config.yaml
num_hidden_layers: 15
hidden_act: "swiglu"
rope_theta: 5070.0
bias: "none"
tie_word_embeddings: false
extras: ["capped logits"]
init_std_qkv: 0.0687
beta2: 0.95
weight_decay: 0.0
doc_mask: true
dataset: "wikipedia_en"
Each number is 128 + 32 x the weight over its row's rms, rounded and kept within 0 to 255. Layers, rows and columns count from 0. The size above them is the row's rms in percent of the matrix's.

# layer 9 attention output, 96x96, rms 0.393, rows 0-71, columns 0-95
size [ 97  92  99  72 102 105 109  98 109  96 101 123  87 105  82  97 155  98  96 103  85 115  96  82  92 102 106 102  91  92  90  94 103  96  90  96  99 103  90 104  91  97  99  98  94 106  96 123  96 110  90  83 117 111  98  92 106 119  86  93  98  97 100  94  95  96  98  90 104 107  97  92]
[[185 110 124 133 158 141  87 169 132 136 167 188 126 108  97 130 148 137  80 103 170 161 133 140 120 140 180  96  91 132 196  90 147 161 127  98 161 117 116 120 122 132  73 104  95 123 130 104 121 150  61  27  74 130  69 134 108 165 104 102 149 106 125 144 102  98 117 140 130 112 132 110  76 146 178 141  92 121 125 149 141  65 125 148 158 112 148 104 165 122 118 120 212 122 178 184]
 [118 195 145 145  95 102  78 156 128 108  87 113 108 127 169 169 144  85 161 122  98 146  95 193 158 130 143 101  88  99 110 149 174 155  76 135  81 103 126  71 115 127 215 126 129 138 193 144 129 145  94 112 184 103  75 143 119 130 125 148 128 142  97 237 137 108 141 142 146 131 159 123 105 128 162 139 131 122  93 147  89 169  76  94  95 112 173 161 139  81 134 119 137 122  91 136]
 [134 162 115 123 131 138 141 157 136 140 159 137 171 126 122 136  72 164  95 156  91 138 138 172  98 113 135 162 163  94 162 136 128 125 185 107 112 120 217 121  83 157  56  81 127  99 128  55 149 151 113  91 139 147 139 162 189 120 158 101  53 175 140 119 102 165  60 121 153 121  83 123 123 142 121  74  99  57 143 155 134 110  81 119 122 138 165 104 128 159 111 193 134 106 142 129]
 [164 142 149 146 165 143  84 150 156 168 117 132 176 158 135 105 133 103 146  69  55  75 162  90 119 153 174  99 153  98 187 108 121 143  72 118 114 141 120 153 120 153 175 128 135  76 146 169  75 173 105 187 100  76 101 141 119 116 176  75 152 129 142 117 121 110  76 145 113 140 139 153  57  94 133 119 172 163  99 108 145 110 131 120 123 123 208  76 101 124 139 153 166 121  94 144]
 [112 128 119 149 134  86 196 100 150 106 114 181 114 163 140 114 112 108 115 139 113 119 181 121 164 130 163 120 154 151 127  84 128 107 143 114 129 175 182  44 148  40  67  60 116 120 154  98 133 158 163 105 156 167 120 155 149 170 122 119 166 111 154 123 136 173 153  80 153  84  74  69  96 182 136 129 160 166 117 160 145 100 128  91 138 120 122 161 102  81  78 146 107 124 132 167]
 [126 137 141 135 151 162 147 115 124 147 138 121  81 127 133 135  93 157 156 114 121  95 162 153  99  73 138 107 142 159 151 116 161 104  71 151 159 220  86 128 160  93 124 117 100 145 108 154 199  45 144 155 121 197 155 144 124 110 191 140  78 179 147 163 132 161 174 112 115  88 154 121 136 116  56 135 114 117 151 169 143 113 157 146  60 152  88 137 132 129 195 163 122  98 113 147]
 [133  92 146 187 114  94 114 163 156 134 152 115 190 159 171 174 109 180 118  82 155 114 140 100  81 133 151 139 120 181 130 108 172  97 168 183 141 106 102  75 159 187  95  85 138 131 109  91 150 122 164 153 198 142  72 146 173 140 137 172 166 118 151 186 100 148 108 129 161  94 180 103 102  68 131  89 138 143 103 130  98 146 130 139 158 150 121 104 102  61 148 159 106 160 130 129]
 [144 159 131  91 137 142  84  81 144 117  88 126 112 138 170 130 174 118 125 135 128 128 124 144 179 119 168  94 118 150 129 155 103 178 200 187 101 121 148 237 148 107  55 131 159 159 187  90 161 113 171 147 130 106  75 147 142  98  82 155 159 122 138 156  97  46 146 118  66 134 132 121 137 162 130 124 109  82 120 129 108 133 175 116 100 113 132 122 159 118 174 120 155 134 163  82]
 [173 121 134 144 149 127 172 173 155 175 151 146 157 122 143 106 139  74 144 122 163 137 130 144 141 158  87 100  69  85 144 141 148 146 199 131 166 116 168 208 124  85 132 153 175 202 134 140  67 137 127 114  59 142 149  88 133 151 148 153 173 152 120 101  98 152 130  90 129  73 166 119 137 122 154 121 127  78 154 134 167 176 103 132 145 181  98  96 165  68 114  72 150 129 112 141]
 [105 129 111 116 159 107 138 143 106 160 131 170 151 113 106 139 166  83 122 123 132 134 176 133 138 148 131 172 127 122  89  96 139 129  72  80 154 129 161 121 141 160  93 160  50 160 167 119 130 111 199 118  93  95 120 130 111  63 100   0 135 186 120 165 111 118  97 157 134 127 118 158 111 111 125 157  81 105 173  82  95 162 123 143 104 102 108 149 158 189 112 122 125  83  99 150]
 [152 137 100 128  81 155 117 106  84 134 108 143 109 115 144 102 172 123  78 109 165 179 101 130 161  97 173 151 150 126 121 149 130 159  77 119  82  76  77  97  78 170 105 138 145 187 134 156 164 152 139 177 171 135 186 106 119  79  74 152 198  80  94  97 131 110 185 192 164 153  96 154  91 120 142 118 121 197 108 115 164 151 134 131 155 172 122 118 145 167 101 108 147 121 156 115]
 [118 110 147  88 125  94 158 178  98  94 181  98 120 132 100 120 145 188  94  77 104 101 165 152 133 154  95 165  53 123 154 126 142 149  88 119 128 166 181 133 133 140 184 148 135 166  66  55 112 121 120 140 206 109  99  98  43 119  96  99 143  58 127 120 133 117 137 103 109 149 141 163 168  91 114 116 113 114 117 150 145  85 124 136 113 124 140 103 207 133 130 154  97 149 159 111]
 [128 131 119 103  85 137 174 142  81  99 173  87 130 160 140 159 103  88 167 114 131 117 168 144  93 152 118 139  87 159 152 145 189 104 157 190 165 131 115 117 191 109 124  90 173 143 131 156 158  92 163  82  96 130  95  56 120 168 106 160 193 161 145 107 112 152 180 114 207 129  96 122 146 131 177 129 105 150 146 105 126 106 153 127 112 161  72 152 161 176 170 127 163  88 100 101]
 [115 150 123 137 105 110 113  82 145 131 153 116 112 180 128 170  92 135 149 139 109 144 102 100 145  50 148 109 132 133 137  99 156 146 145 115 164 159 116 121 131  85 111 161 141 113 109  88 142 118 100 131  40 105  71  97 171  86  75  98  88  13 197 155 166 139 118 134  44 133 107 126  98 161 130 146 144 149 143 127 162 120  99 135 120 123 145 153 136 189  79 113 115  88 153 161]
 [120 128 139 109  71 170 172 176 162 118  90 127  87 146 146 169  92  69 137  46 117 120 126 123 161 101 103 118 154 145  97 121 148 111 170 121 154 119 193 101 104  89 158 135 128 155 131  65 166 108 101 117 156 207 186 150 134 143  99 145 166 148 143 114 147 106 135  99 123 119  91  76 118  97 152  85  88  92 138 111 114 133 131  77 149 117  68 154 163  83  55 155 113 131  96  87]
 [126 136 112 116 127 151 136 123 145  97 121 128 132 166  92  98 147 171 133  98 107  80 106 126 150  99 163  41 127  94  86 137  80  64 178 195 218 116  82  70 193  93 129 155 156 135 135 119 151  91 142  67 110 164 162 137 124 118 102 148 149 120 150 126  78 152 104 151 105 116 102  99 109 139 114  80 123 143 174 129 129 196 111 160 163 120  80 137 192 126 112 133  99 154 143 135]
 [157 180 201 216 132  96 116 133 139  99 109  97 101 213 132  47 170  75  67 141 181 128 130 202 103 125  65 136  81 118 139 168 128 107 142 203 116 143 122 133 127 154 134 116 155 123 105  96  97 127 131 116 135 104 128 130 122 187 142 119 114 118 130 131 103 185 149 111 115 143 127 172  67 113 133 126 160 160 112  95 114 101 134  79 111 106 124 133 136  74 117 124 139 138 129 154]
 [132  95  83 134 112 169  76  77 120 122 120 117 139 143 126 170 153 169 108 114  99 125 175 146 165  92 132 135 182 149 121 115 128 104 123 122 172 150 113 110 138 108 111 210 161 138 138 177 118 154  51 133 167 137 114 124 116 106 103 186 177  96 151 137 164 160 103  99  80 134 153  75 151 101 155 116 120  73 174 157 153 125 152  96 101  41 122 127 168 159  89 173 108 191 147 169]
 [117 106 127 115 200 104 107 145 204 147 154 190 103 184 161 128 143 121 145 131 122 151 111 120  73 146 146 185 146 119 125  87  81 186 145 145 104 176  62  93 107 128 126 149 157 104  47  99 107 164 107 164 130 112 161 121  97 143 111 114 211 145 217 108 119 147 151  99 152 116 147  96 138  97 146 103 121 112 144 109 135 159 116 109 136 116 156  92 100 147 125 126 176 188 161 119]
 [186 113 112 170 142 122 130 172 132 109 154 142 175 157 131 152  92 175 193  99 110  91 157  72 103 179 128 156 111 128 145  86 156 116 159 196  30 105 112 120 122 129  69 150 104  93  77 147 137 172  61  94 123 111 137  92 119  80 149 102  95 130 109  99 115 127 166 138  56 154 123 128  97 115 112 128 118 115 103  56 133 126  89 134 126  85 146  92 134 117 132  97 164 109  99 138]
 [142  87 163 145  97 166 120 150 129  85 169 167 127  91  98 153 165 125 159  79 103  96 108  99 128 117 152  80 120 131 148 111 168 103 154  84 104 186  86 175 195  40 181 146 148  89 135 145 151 145  37 169 122 144 141 147  99 106 169  85 161 125  91 119 109 180 163 147 143 147 146 136 110 148 142 141  83 124 103 150  90  87 137 149 141 137 155 122  71 139 150 122 124 183 116 170]
 [160 108 135 157 135 111  96 106 105 128 113 146 146 133 126 105 135 142 118  77 144 107 142  97 168 102 158 166  94  96 122 151 192  90 119 149 152  78 104 100 137  64  78 172 148 162  79 129 133 233 166 219 163 117 115 166  99 190 156 134  84 149 134 181 163 130 139  93  94  95 121 134 101 119 116 133 126 136  78  89 114 106 181  92 159 138 162 136 173 159 165 138 100 140 134 134]
 [153 147 127 140  83 114  98  84 118 135 126 148 108 122 134 124 140 173 135 146 184  94 177 142 136 139  62  87 187 133  48  97 114 123 179 137  84 116 133 136 144  50 131  60  97  57  75 149 138  66 181 150 170 106  93 151  85 116 147 148 108 195 120 101 119 145 122 121 114 117  88  96 108 127 129 123 123 116 124 178 142  76 150 141 142 186 126  94  75 110 137 126 101 151 135 141]
 [148 187 140 127  99 140 156 105 108 145 153 118  68  93 102 136  85 138 160  94 160 146  76  80 179 111 130 149 120  86 150  91 134 111 117 169 151 145 130 148 183  80 140 144  40 115 132 168  99 175 112 147 125 163 201 117 151 147  66  92 126 172 110 101 137 133 140  93  95 139 163 126 176  98  73 152 154 158 142 154 131 103 108 160 106 112 140 139 159 186  74 176 177 137 153 153]
 [103 172 178 103 144 100  99  91 135 133 188 147  72 124 184 166 136 159  98  92 101 143 119 150 151 167 137 141  89 127 107 120  81 144 104 109 130 157 188 147  90 175  73 116 191 168 120 162 140 119 134 138 105  79 117 119  79  52 191 130 162 109 195 158 137  96 107  74 123 147 107 150 169 154 128 135  88 108 108 103 189 185 140 152 109 142 101 127 111 121 104 134 160 108 166 145]
 [ 95 118  74 100 107 152 146 155 166 112  98 127 159 100 102 144 128  78  85 125 155 143 117 140 109 142 172 120  91 175 111 165 175 134 151 174 123 155 135 107 124 108 104 106  80  88 179 106 189 167 110 105 145 144 134 202 151 156 153 169 242 111 137 122 107 104 116 120 180 123 120  91 129 148 150 181 101 168  86  82 192 127  90  62 127 115 136 125 117 133 111 137 103 117 138  83]
 [106  80  95 141 166 147 142 141 115 109 117 166 115 131 136  99 109 129 142 120 120 156 182 169 147 127 122 143 131 124 123 164 120 113 103 168  93  65  92 123 130  85 102 115 109  78 173 124  67  27 124 178  88  92 135 189  80 139  97 143 146  46 146 151  93  91  78 128 109 103  48 173  98 135 189  95 130 112 171 120 143 120 119 130 127 151  94 128  79 131 146 134 149 146 100  99]
 [127 174 132 118 143 150 113 122 169 134 102 140 134  86 145 132 170 128 115 147 108 138 130 141 105 127 152 102  77 149 107  99 102 223 111 183  96 121 106 171 155  67 125 103  56 171 103 159 170 137 109 112 197 103 158  77 186 185 136 170 131 131 168  91 109 192 117 127 147 110 155 133 158  91 140 150  62 143 158 159 130 112 115 151 106 163 124  53 114  91 149 108 106 150  95 114]
 [174 102 165 132 141 128  99 139 142 126 153 107  89 100 137 152 140 126  97 108  94 126 156 152 110 105 160 132 171 126 120 106 136 112 116  99 183 102  65 125  97 182 121 106 132  44 130 128 150 153 155 131 215 167 122 130  78 101 100 135  60 132 122 127  92 131  77 128 152 115 125 139 133  41 128 128 191 155  86  95 140 105 133 166 113 166 100 145  99 201  70 107 111 196 155 130]
 [117 128 130 139 202 122  81 213 110 128 137  90  96 153 150 110 143 136 137  73 160 173  81 143 115 171 128  88 161 149  85 100 117 112 188 143 107 119  43 146 101 130 128 159  50 107 145 169 138 115 147 138 152 137  24 161 129 139 104  76 139 115 166 111 117 177  89 140 106 142  85 131 182 135 115 119 147 117 128  82 112 106 140 111 163  94 153 133 150  80 122 134 137 158 105 131]
 [156  99 130 105  88 156 188 167 147 141 145 138 160 124 161 140 165 120  89 154 145 122 136 195 142 135 157  87 127 110  96 100 104 128 118  79 118 142 126  75  37 114 104  66 215 130 218  81  72 134 137 100 127 140 106 154 134 160 121 109 167 153 135 131 103 137 133  87 152 174 127 163 158 156 104 107  95  88 112 119 151 128 109 102 102 138  62 123 154 134 127 158  98 180 169 127]
 [ 99 171 107 100 116  70 151 163 127 117 141 115 182 176  82  59 114 126 143 147 101 148 166 107 144 148 166 107 115 193 140 135  90 147 130 157 134 121 135 146 148 142 135 181 110 136 188  90 171 158 141  65 122 107 113 140 119 124 130  43  88  98  75  83 159  77 120 178 150  59 149 101 128 111 142 148 169 154 126  67 137 121 138  84 161 146 134 166 146 166 125 114  92 120 181 154]
 [124 109 114  82 143 126 124 153  72 134 114 151 156 143 148 154 146 108 134 123 129  87 153 108 122 128 128 111  66 151 161 104 110 144  84 118 122 144 143  79 152 108 117 122  71 147 119 164 160  50  98 103 125 149 100 134  89 171 188 174 128 137 166 107 124  97 100 130  90 145 138 146 169 131  87 123  99 105 123 179 150 123  92   1  69  97  66 137 105 158 105 141 158 112 150 198]
 [107 146 132 112 148 112 136 136 162  95  74 116 179 125 145 140 115  65 159 175 100 138 147 106 186  70 127 127 145 105 122 120 145 131 134 169  65 119 128 121 123  90 181 124  96 127 145 125 198 116 210  85 162 127 110  68 171  83 137 130 103 116 167 199 158 156 133 131 135 104 156 103  97 115  88 133  89 126 114 123 106 138 123  93  68 146 164 147 169 126 168 199 141  95 122  61]
 [158 145 150 125 113 119 111 155 165 143 161  86 114  87 174 137  98 121  84 124 131  76 113 105 154 140 145 147 130 122 141 127 154 115 184 103  70 147 179 126 167 166 170 120  89 147 145  80 153 177 162 237 121  72 138 100  88 120  97 141 175 140 184 119 121 136 194 127 170 101  82 151 163 116 121 132 159  95 161 126 152 170 137 109 137 138 143 110 134  83  56 161 148 185 128 118]
 [ 83 129 136  91 110 149 126 118 129 171 121  46 138 124  96 145 178 149 128 134 139 105 140  97 120 114  92 134 118  86 140 178 113 125 130  88 134 139 159 115 141 172 132 163 101 133 143 161 103  83  81 114 154  67 166 169 140 217 146 160 103 173 228  92 134 142 132 136  99  99 159 120 156 183  91 102 185 206 155 115 125 104 104 138  84 131 155 136 133 130 148  72 145  95 156 120]
 [106 142 126 123  96 106 138 148  98 175 117 149 140 119 157 117 128 135  73 140 147 139  87 141 153  87 172 142 128  67 134 102 186 160 190 139 148 144 150  56  82 125 179 131 163  79 134  66 124 128 141 153 134 109 140 102  73 107 123 160  96 170  62  92 129 114 137  85 101 146 152 142 118 112 131 158 109 104 121 198 115 134 119 149 177 193 185 114 101 102 148 118 200 137 203 129]
 [137 110 118 118 154 135 159 170 115 107 120 141 168  94 160 128 116 166 106 147 114 160 109 159 179 123  91 119  94 108 169 167  87  85 151 125 110 159 120 127 105 105 110 157  78 162 137  91 123 156 154  59 121 204 121 112  59 124  71  71 174 137 183 109 115 129 123 142  84  83 159 138 113 118 146  90  99 133 122  84 125  86 114 157 180 126  83  99 174 115  60 142 169 138  86  62]
 [167 129 104 118 164 116  98  60 114 152  94 108  87  52 157 122  85 129 124 133 200  82 192 111 183 118 104 156 124  98 102 140  67  82 165 119 109 103 144 159 127 213 177 142 110 124  87 103 116 168 120  71 177  96 140 106 148  83 168 125 136  92 154 142 159 155 103 103 150  88 113 142  89 120 132 118 120 120 179 165 141 117 143 154  89 138 143  91 123 161 100 164 145 176 119 138]
 [112 149  97 126 181 120  94 167 139 112 183 110 123 115 121 134 142 129 122  81 100 109  98 123 140 136 151 159  75 120 172 166 124 139 116 167  63 168 173 218 172 141 121 131 111 117 141 134 161 163 126 128 108 189 113 114 149 238 107  77 164 117  82 100 125 168 159 162 137 104 114 151 123 120 162  80 159 156  99 131 163 126 108 118 119 210 194 151 138 135 145 101 107 116 151 107]
 [172 154 144 159 117 171  79 193 163 164 144 120 172 104 118 112 129 121  68 111  67 134 175 100 117  88 164  92 109 140 121 142 149 161 169 104 131 174 112 165 152 168 127  61 149 144 115 117  61 146 101 119 135  97  71 135 141 176 125 122  81 104  99 120 122 103  87 108 128 132 124 175  88 112 124 154 119 107  93  69 134 138 158 131 139 202  97 156 172 141 132 168  83 171 174 175]
 [113  94 156 159  94 132 167 111  91 120 121 185  91 137 143 134 133 123 139 103  86  96  70 109 156 156 123 134  72 137 168 124 117 123  93 185 124 173 120 157  56 133 150 161  65 112 140 133 138 146 147  59  45 110 138 130 133 145 118 173 140 116 139 106 139  80 134 159 145 134 144 161 138 199 109 119 150 153 125  42 153  47 160 158 127 144 155 107 120 146 145 111 164  90  74 156]
 [146  77 121 113 138 102 142  96 120 118 136  50 133 132 118 119 107 139  91 140 147 183 149 189 148 135 143  84 132 160 137 125 146 142 177  80 105 168 149 115 187 154 213 165 143 163 112 161  42 130  93  98 134 191  76 129 134 128 135 197  64 120 179  89 146 101 146 112 132  67 135 127 134  98 140  88 150 160  98 157  99 104 115 105 124 158 134 121 146 112  94 103  96  97 126  89]
 [121  65 133 154 102 106 138 121 135 140 121  87  99 144 139 122 162 138 124 121 123 144 140  85 114 126 130 104 125  71 160 135 103 156 167 110 130  64  93  60 163 203 107  73 100 201 120 126  99 143  75 127 103  71  84 153  59 167 145 160  83 118 174 175 102 158 160 104 144  73 156 116 107 101 148 128 114  97 113 118 120 147  91 143 132  73 134  90 185 116 102 132 124 134  64  94]
 [ 79 142 144 124  99 104 142 151 125 115 144 135 161 126 209  83 141 156 120 138 104 136 133 104 159 143 126 118 150 153 145 166  95 125 138 135 120 147 141 149 180 119  87 112 121 161 113 227 157  84 169 102 179 192 167  55  47 112 142 124 115 101 126 150  79 175 162  88 112 139 160 113  95 142 114 112 190 146 122 153 157  94 127 143  94 114 135  48 101 150 148 118  84 101  98 118]
 [136 164 102 134 118 133  89 150 158  81  91 164 105 136 122 153 106 180 116 108 154 162 172 174 105 104 135 130 132 122 104 111 175 179 111 150  82  92 178 153 159  89 113 160 128 113 180  92  49  82 187 175 179 109 151  93 151 135 122 119 127 114 140 103  96 132  89  93 124 193 105 139 119 142 117 159 130 114 139 137 108 144  66  61 179 165 124  93 133 163 153  95  88 101 148  60]
 [180 165 133 115  89  74 180 151 143 124 139 130 184 164 150 149 189 103 146 118 145 105  87 119  93  96  99 165 132 132 133 105 135 130 119 112 110 110 148 111 114  79 121 136  41 109 143 162  91 176 153 135 108 164  62  76  99 143  84 139 163 207 149 142 144 114 143 136 116 162 127 127  96  94 112  93 112 131  26 125 105 128 107  84 137 116 178 144 104 176  90 163 120  98 147 101]
 [145  98 110 107 109  94  99 120 127 147 135 149 129  91 112 141 141 151 164  96 144 127 112 192 118 106 112 161 118 137 129 122 117 157 131 160 128 126 127 133  85 149  47 219  65  87 159 111  67  45  65 184 130 207 132  54 135 115 118 142 140 143 221 172 122 116 112 137 151 148 128 129 124  90 123 126 151 122 143  95 162 153 135 110 142 115 187 147 108  91 146 128 154 147 113 116]
 [ 95 137 124 143 152 181 147 134 134 111 121  85 153 148  52 118 169 134 143 150 159 164 127 120 119 130 136 119 156 166 164 123 173 191 126 116 131 125 207 100 168 185  87 161  75 109  99 160 131 142 148 142 172  95 156 141 180 150  24 172 171 167 129 136 120  82 120 147 171 137 134 124 119  82 156 147 111 164 124 144 158  58 142 113 137 176 128 155 130 165 122 104 134  76 146  92]
 [108 138 112 153 110 165 124 134 145 177 115  85 125 132 149 153 157 122 143 111 119  86 114 161 166 124 156 179 136 167 160 129 165 154  57 184 110 121 177 129 148 139 166  95 130  91 124 154 131 111 124 163 117  98 160 148  63  43 113 134 171 167 110 210 180 212 157 145 138 143 125  82 126 122 121 185 118 109 171 166 145 102 165 106 142 127 142 140 159 149 152 121 145 187  73 104]
 [117 126  97 107 107  94 163 145 124  87 129 177  98 110 150 144 165 119  99 125 171 153 133 163 147 173 113 120  84  88 158 110 141 105 110  84  57  92  58 126 109 155  97  93 137 141 120 127  60  26 114  89  86 113 141 161 175 139 142 130 115 147  97 195 106 131 136 164 166 116 134  75 102 133 108 141 166 152  91 155 111 158 142 181 155  67  81 106 142 108 146 146  93 169 129 150]
 [120 120 184 104 138 204 119 111 144 109 106 141 166 100 115 147 167 121 149  72  97 143 150 177 114 103 124 175  96 114 112  95 156 154 191 124  46 184 150 169 119  78 115 121 140  97 140  91 184 152 121  59 106 112 192 141 103 136 127 143  87 112 122 132 119 125 108 149 157  68 158 139 120 128 183  77 128 184 152 147 148 183 125 104 156 139 138 141 136 190 111 110  98  82  95 116]
 [ 92 113 130 143  71 119 134 138 129 150 148 142  83 118 124 122 174 135 159 185 141 109 119 127 157 148 130 136  99  94 117 109  90  84 102 167 179 141 124 189 177 113 104 140 136 113 147 148 121 119  57  95 165  67 124 203 113  92  80 131 195 155 156 106 152 156 138 177 152  87  81  99 164 117 161 153 177 134 162 127 138  95 156 109 141 145 138 136 115  87 131  45 104 184 186 100]
 [108 129  52 123 134  91  95 166 143 171 149 150 107 116 129 153 109 108 151 118 129 124 134  68 118 116 121  87 126 151  87 113 179 196 131 122 187 125  44  99 158 157 122 103 149 124 176 163 159 121 118  86  93  54 157 134  75 121 117 100 126 204 162 111 130 124 171 138 132 151 143 145  90 151 149 135 163 116 141  74 136 135 203 132 146 147 159 113 165 161 140  72 125 118 148 191]
 [114 108 131 140 202 106 162 171 164 160  73 110 121 128 123 114 154 168 143 130 100 105 101 113 159 185 102  88 129 145 204 200 109 115  72 159 122 117 170 159 148 172 173 181 183 104 144 120 126 122  67 146 105 147  94  94 101 180 139 147 139 118 120 214 155 125 130 132 108 135 120 132  86 111 138 136 145 190  86 106 150 111 148 152 125 146  75  83 144  93 177 155 151 151 136 113]
 [137 110 141  94 156 133 166 167 165 103  91 134  96 128 112 136 141 110 141 134 103 156 109 112 157 127 131  94 147 123  91  73  87 147 134 108 142 134 108 154 118 129 174 155 158 135 144  60 148 106  98  99 151  87 182 163  94 146 138 170  78 175 118 219 167  85  95 103  90  91 124 131 183 148 129 135 168  48 162 191 145 147 120 132 143  88 143 159 120 122 175  95  75 131  62 169]
 [ 98 193 135 133 130 126 147 131  91 146 104 149 139 112 176 177 128 166 128 133 124 104 159 116 145 108 130 141 135 128 145 156  99 186 134 128 144 134 193 121 184 137 106 133 116 111 165 168 157 160 170 151  65 165  91 232 123 130 159  61 171 111  91 101  93 114  85 154 142 122 127 145 100  96  67 132 106  78 169 146 148 149 142 117 143  93 142 164 148  66 124  90  57 145 160  93]
 [ 68 172 122 177 112 123 124 107 108 152 107 130 147  95  91 150  88 110 126 124  62 150 142 155 166 182 102  93 147 116 145 111 161 153 159 161 159 145 101 186 154 116 128  76 137 120 157 165 111 116 138 149 151  96  67  52 118 104 101 112 110 185  59 159 147 121 134 164  66 180 142  84 156  54 144 147 141  91 157 148  98 108 115 146 118 105  80  69 154  97 124 146 142  94 137 131]
 [170 105 144 110  77 154  70 137 135 156 114 145 159 122 121 161 117  88 149  95 130 128 161 147 104 156 103 162 171 116 121 114 153  65 159 107 137  78 146 187  93 131 151 118 108 192 207 164 120 106  54 170 205 130 173  93 208 129 118 102 133 125 112 138 112 143 105 131 113 147  78 122 143  87 102 145 109 140 186 148 106 149  71 120  83  86 170 152 100 116 100 127 128 158 128 135]
 [130 146 104 166 119 102 106 148 125 127 115 148 123  88 141  71 138 171 107 127  93  79  70 165 114 136 134 175 141 160 129 152 113  84 141 163 154 198  84 229  70 173 159  82 106 149 174 105 102 126 110 155 210 175 165 131  72 116 135  87 117 100 146 108 123 139 162 136  96 110  88 187 122 111 116 139 121 159 130 132 160  96 121 150 120 135 167 120  92  93 132 162 133 120 191 118]
 [133 119 151 118 126 150  98 135 103  78 167 129 180 100 131 118  82 132 146 117 106 138 111 125 119 149  80 139 155 153 111  94 107 100 168 109  87  99  69 155 109 108  85  46 157 146  85 148 165 175 101 119  96 122 114 186 114  87 109 108  82 196 193  88 139 136 110 147 170 145 148  93  79 113  95  64 111 104 146  75 162 143 198  94 154 118 126 118 102 119  97  76  80 146 128 111]
 [103 130 106 151 172 104 128 120  80  77  94 146 172 143 169  88 143 128 165 125 107 134 127 128  98 124 143  98 168  85 145 157 136 136 111 163 142  77 176 101  62  98 169  61 148 189 149 197 177 162  76  98  92 182 107 126  91 120 132 178 153 179 129 185 129 109 132 117 135 118 205  77  97 102 128 142 117 109  93 112 153  98 108 111  90 106 143 112 140 156 117 111 179 130 154 152]
 [ 72 119 133  93 145 117 107  92 159 157  81 101 152  93 157  79 119 130 184 139 163 130 120 160 121 125 120 132 113  66 115 115 199 121 108 105  86 194 108 151 160 105 129 144  95  73  89  99 143  92 157  33 161  91 128  61 100 134 142 126 165 205  60 149 128 100  97 156 103 153 167 118 131 131  77 155 125  96 134 149 142 142 107 159 116 151 164 102 116 163 115 126 152 107 105 154]
 [ 94 143 131 144 149 117 147 119 133 147 124 132  91 102 129 107  89 136  83 144 114 163 132 145 120  95 125 131  85 164 122  79 155 146 108 111 206 153 126 206  25 105 140 171  37 127 166  66 142 136  67 160 103 129 166 151 149 125 190 198 127 148 128 179  99 143 123 169  86 136 122 142 135 133  93 162 116  89 125 142 184 165 108 104 129  81 142 135 153 121 106 148 142 142 109 136]
 [ 96 133 120 140 128 138 178  74 113 137 126 144 168 115 131 188 143  93 141 129 134 103 150 150 131 118 108  76 155 125 109 132 150 120 145 148  78 148 120  93  49 122 159 145 222 206 120 137 109 112 133  66 216 161  96 164 172  94 146 105 160 119 124 166 149 114  73 132 130 104  94 177 122 133 128 127 113 133 109  62  75 120  86 129 112  75 124 107 149 110 105 139 133 161 160  72]
 [ 73  61 117 160  92 169 134 117  87 157 125 132 150 142  81 169 111 126  88 124 105  96 102 114 170 118 119 110 107 135 137 181 181 171 152 104 121 119 161 103 133 216 117 184 137 121 106 154 108 115 110 123  95 176 131 130 104 179 112  94 194 126  66 125 198  99 111  88 129 157 107 100 126 120 136  50  91 137 170 114 126 157 164 119 119 128 138  94 166 110 143 112 148 137 195 176]
 [ 98 137  86 134 139  88 121 173 142 131 101 125 169  77 167 144 146 123 154  99 157 200 177 155 123  85 116 100 143 117 151 191  83 189 150 128 118 171  45  60  76 129 132 136 142 142 153 107 133  73 105 159 178 163 108 180 142 107 145 106 130 165  89  73 150 115 130 149 164 156 142 139 122  95 121 182  93 162 120 160 121 100 117 107 147 126 189 171 108 162 175 117 108 117 106 127]
 [129 113 168 148 132 165 140 155 146  81 179 152  99 136 132 101 170 164 148 154 122 157 128  54 202 126  91 172  87  97 170  92 110 128 102 181 111 156 136  80 107 135 150 122 121 159 166 120 132  46 137 106 142 126  83 127  76 146  82 173  98 143  61  87 174 127 147 123  76 107  98 121 129 102 123 100 165 106 148 183  93 118  90  89 104 179 179 149 131 161 125 154 132 156 134 150]
 [176 134 101 116 137 125 120 179 189 132 136 146  76 152 106 104 130 139 141 175 118  95 129 140 109  99  87 150 172 145 104 115 141  54 144 115 157  94 124 110  79  53  94 181 103  91 118 119 147  92 185 126 112  90 145 110  64 173 147 154 125 132 109  97 121 136  86 120 124 112  48 145  92 120 139 193 128 138 128 166 139  98 181 128 125 145  80  70 202 144  84 138 143  97 114 134]
 [157 118 177 128 109 132 167 137 117 127 107 107 133 113  69 128 134 151 143 127 130 175 132 154  78 128 113 144 110 123 150 125 118 149 160 187 105 136 191  76 163  96  78 176 162 214 115 161 147 116  73 119 124 129 108 112  94 175  61  82  29 163 146 142 150  89  98 123 140 125 140 101 142 146 110 167  99 178 143 124 175 131 143 136  91 166 100 159 180  98  73 114 118 149 101 149]
 [129  62 112 145 100 149 148 151  96 117 124  98 187 129 151 141 116 123 103 136 190 133 128 161 131 114 100 137 161 108 166  80 133 172 152 164 130 122 168  97 154 158 115  83 166 111 140 118 171 186 102 127 101 167 133 125  54  50 175 106  92 112 193 122 103 160 121  96 130 131 205 170  98 149 164 136 155 133 131 128 168 126 189  65 160 118 100  97 133 134  86  91  98 152 127  87]
 [142 174 103 141 106 160 172 138 116 182 109 158 165 125 132 142  95 173  99 101 122 113 121 135 158 104 142 132 123  96 125 154 108 135  67 163 137  44 171  92 173 101 137 124  75 161 181 139  91 130 147 110  98 154 117 180 107 171 165 192 120  87 106 122 120 125 115 161 147 151 134  76  97  94  84 107 144  67 154 201 115 102  85 167 116 112  65 170 157 118 114 158  85 132 168 106]]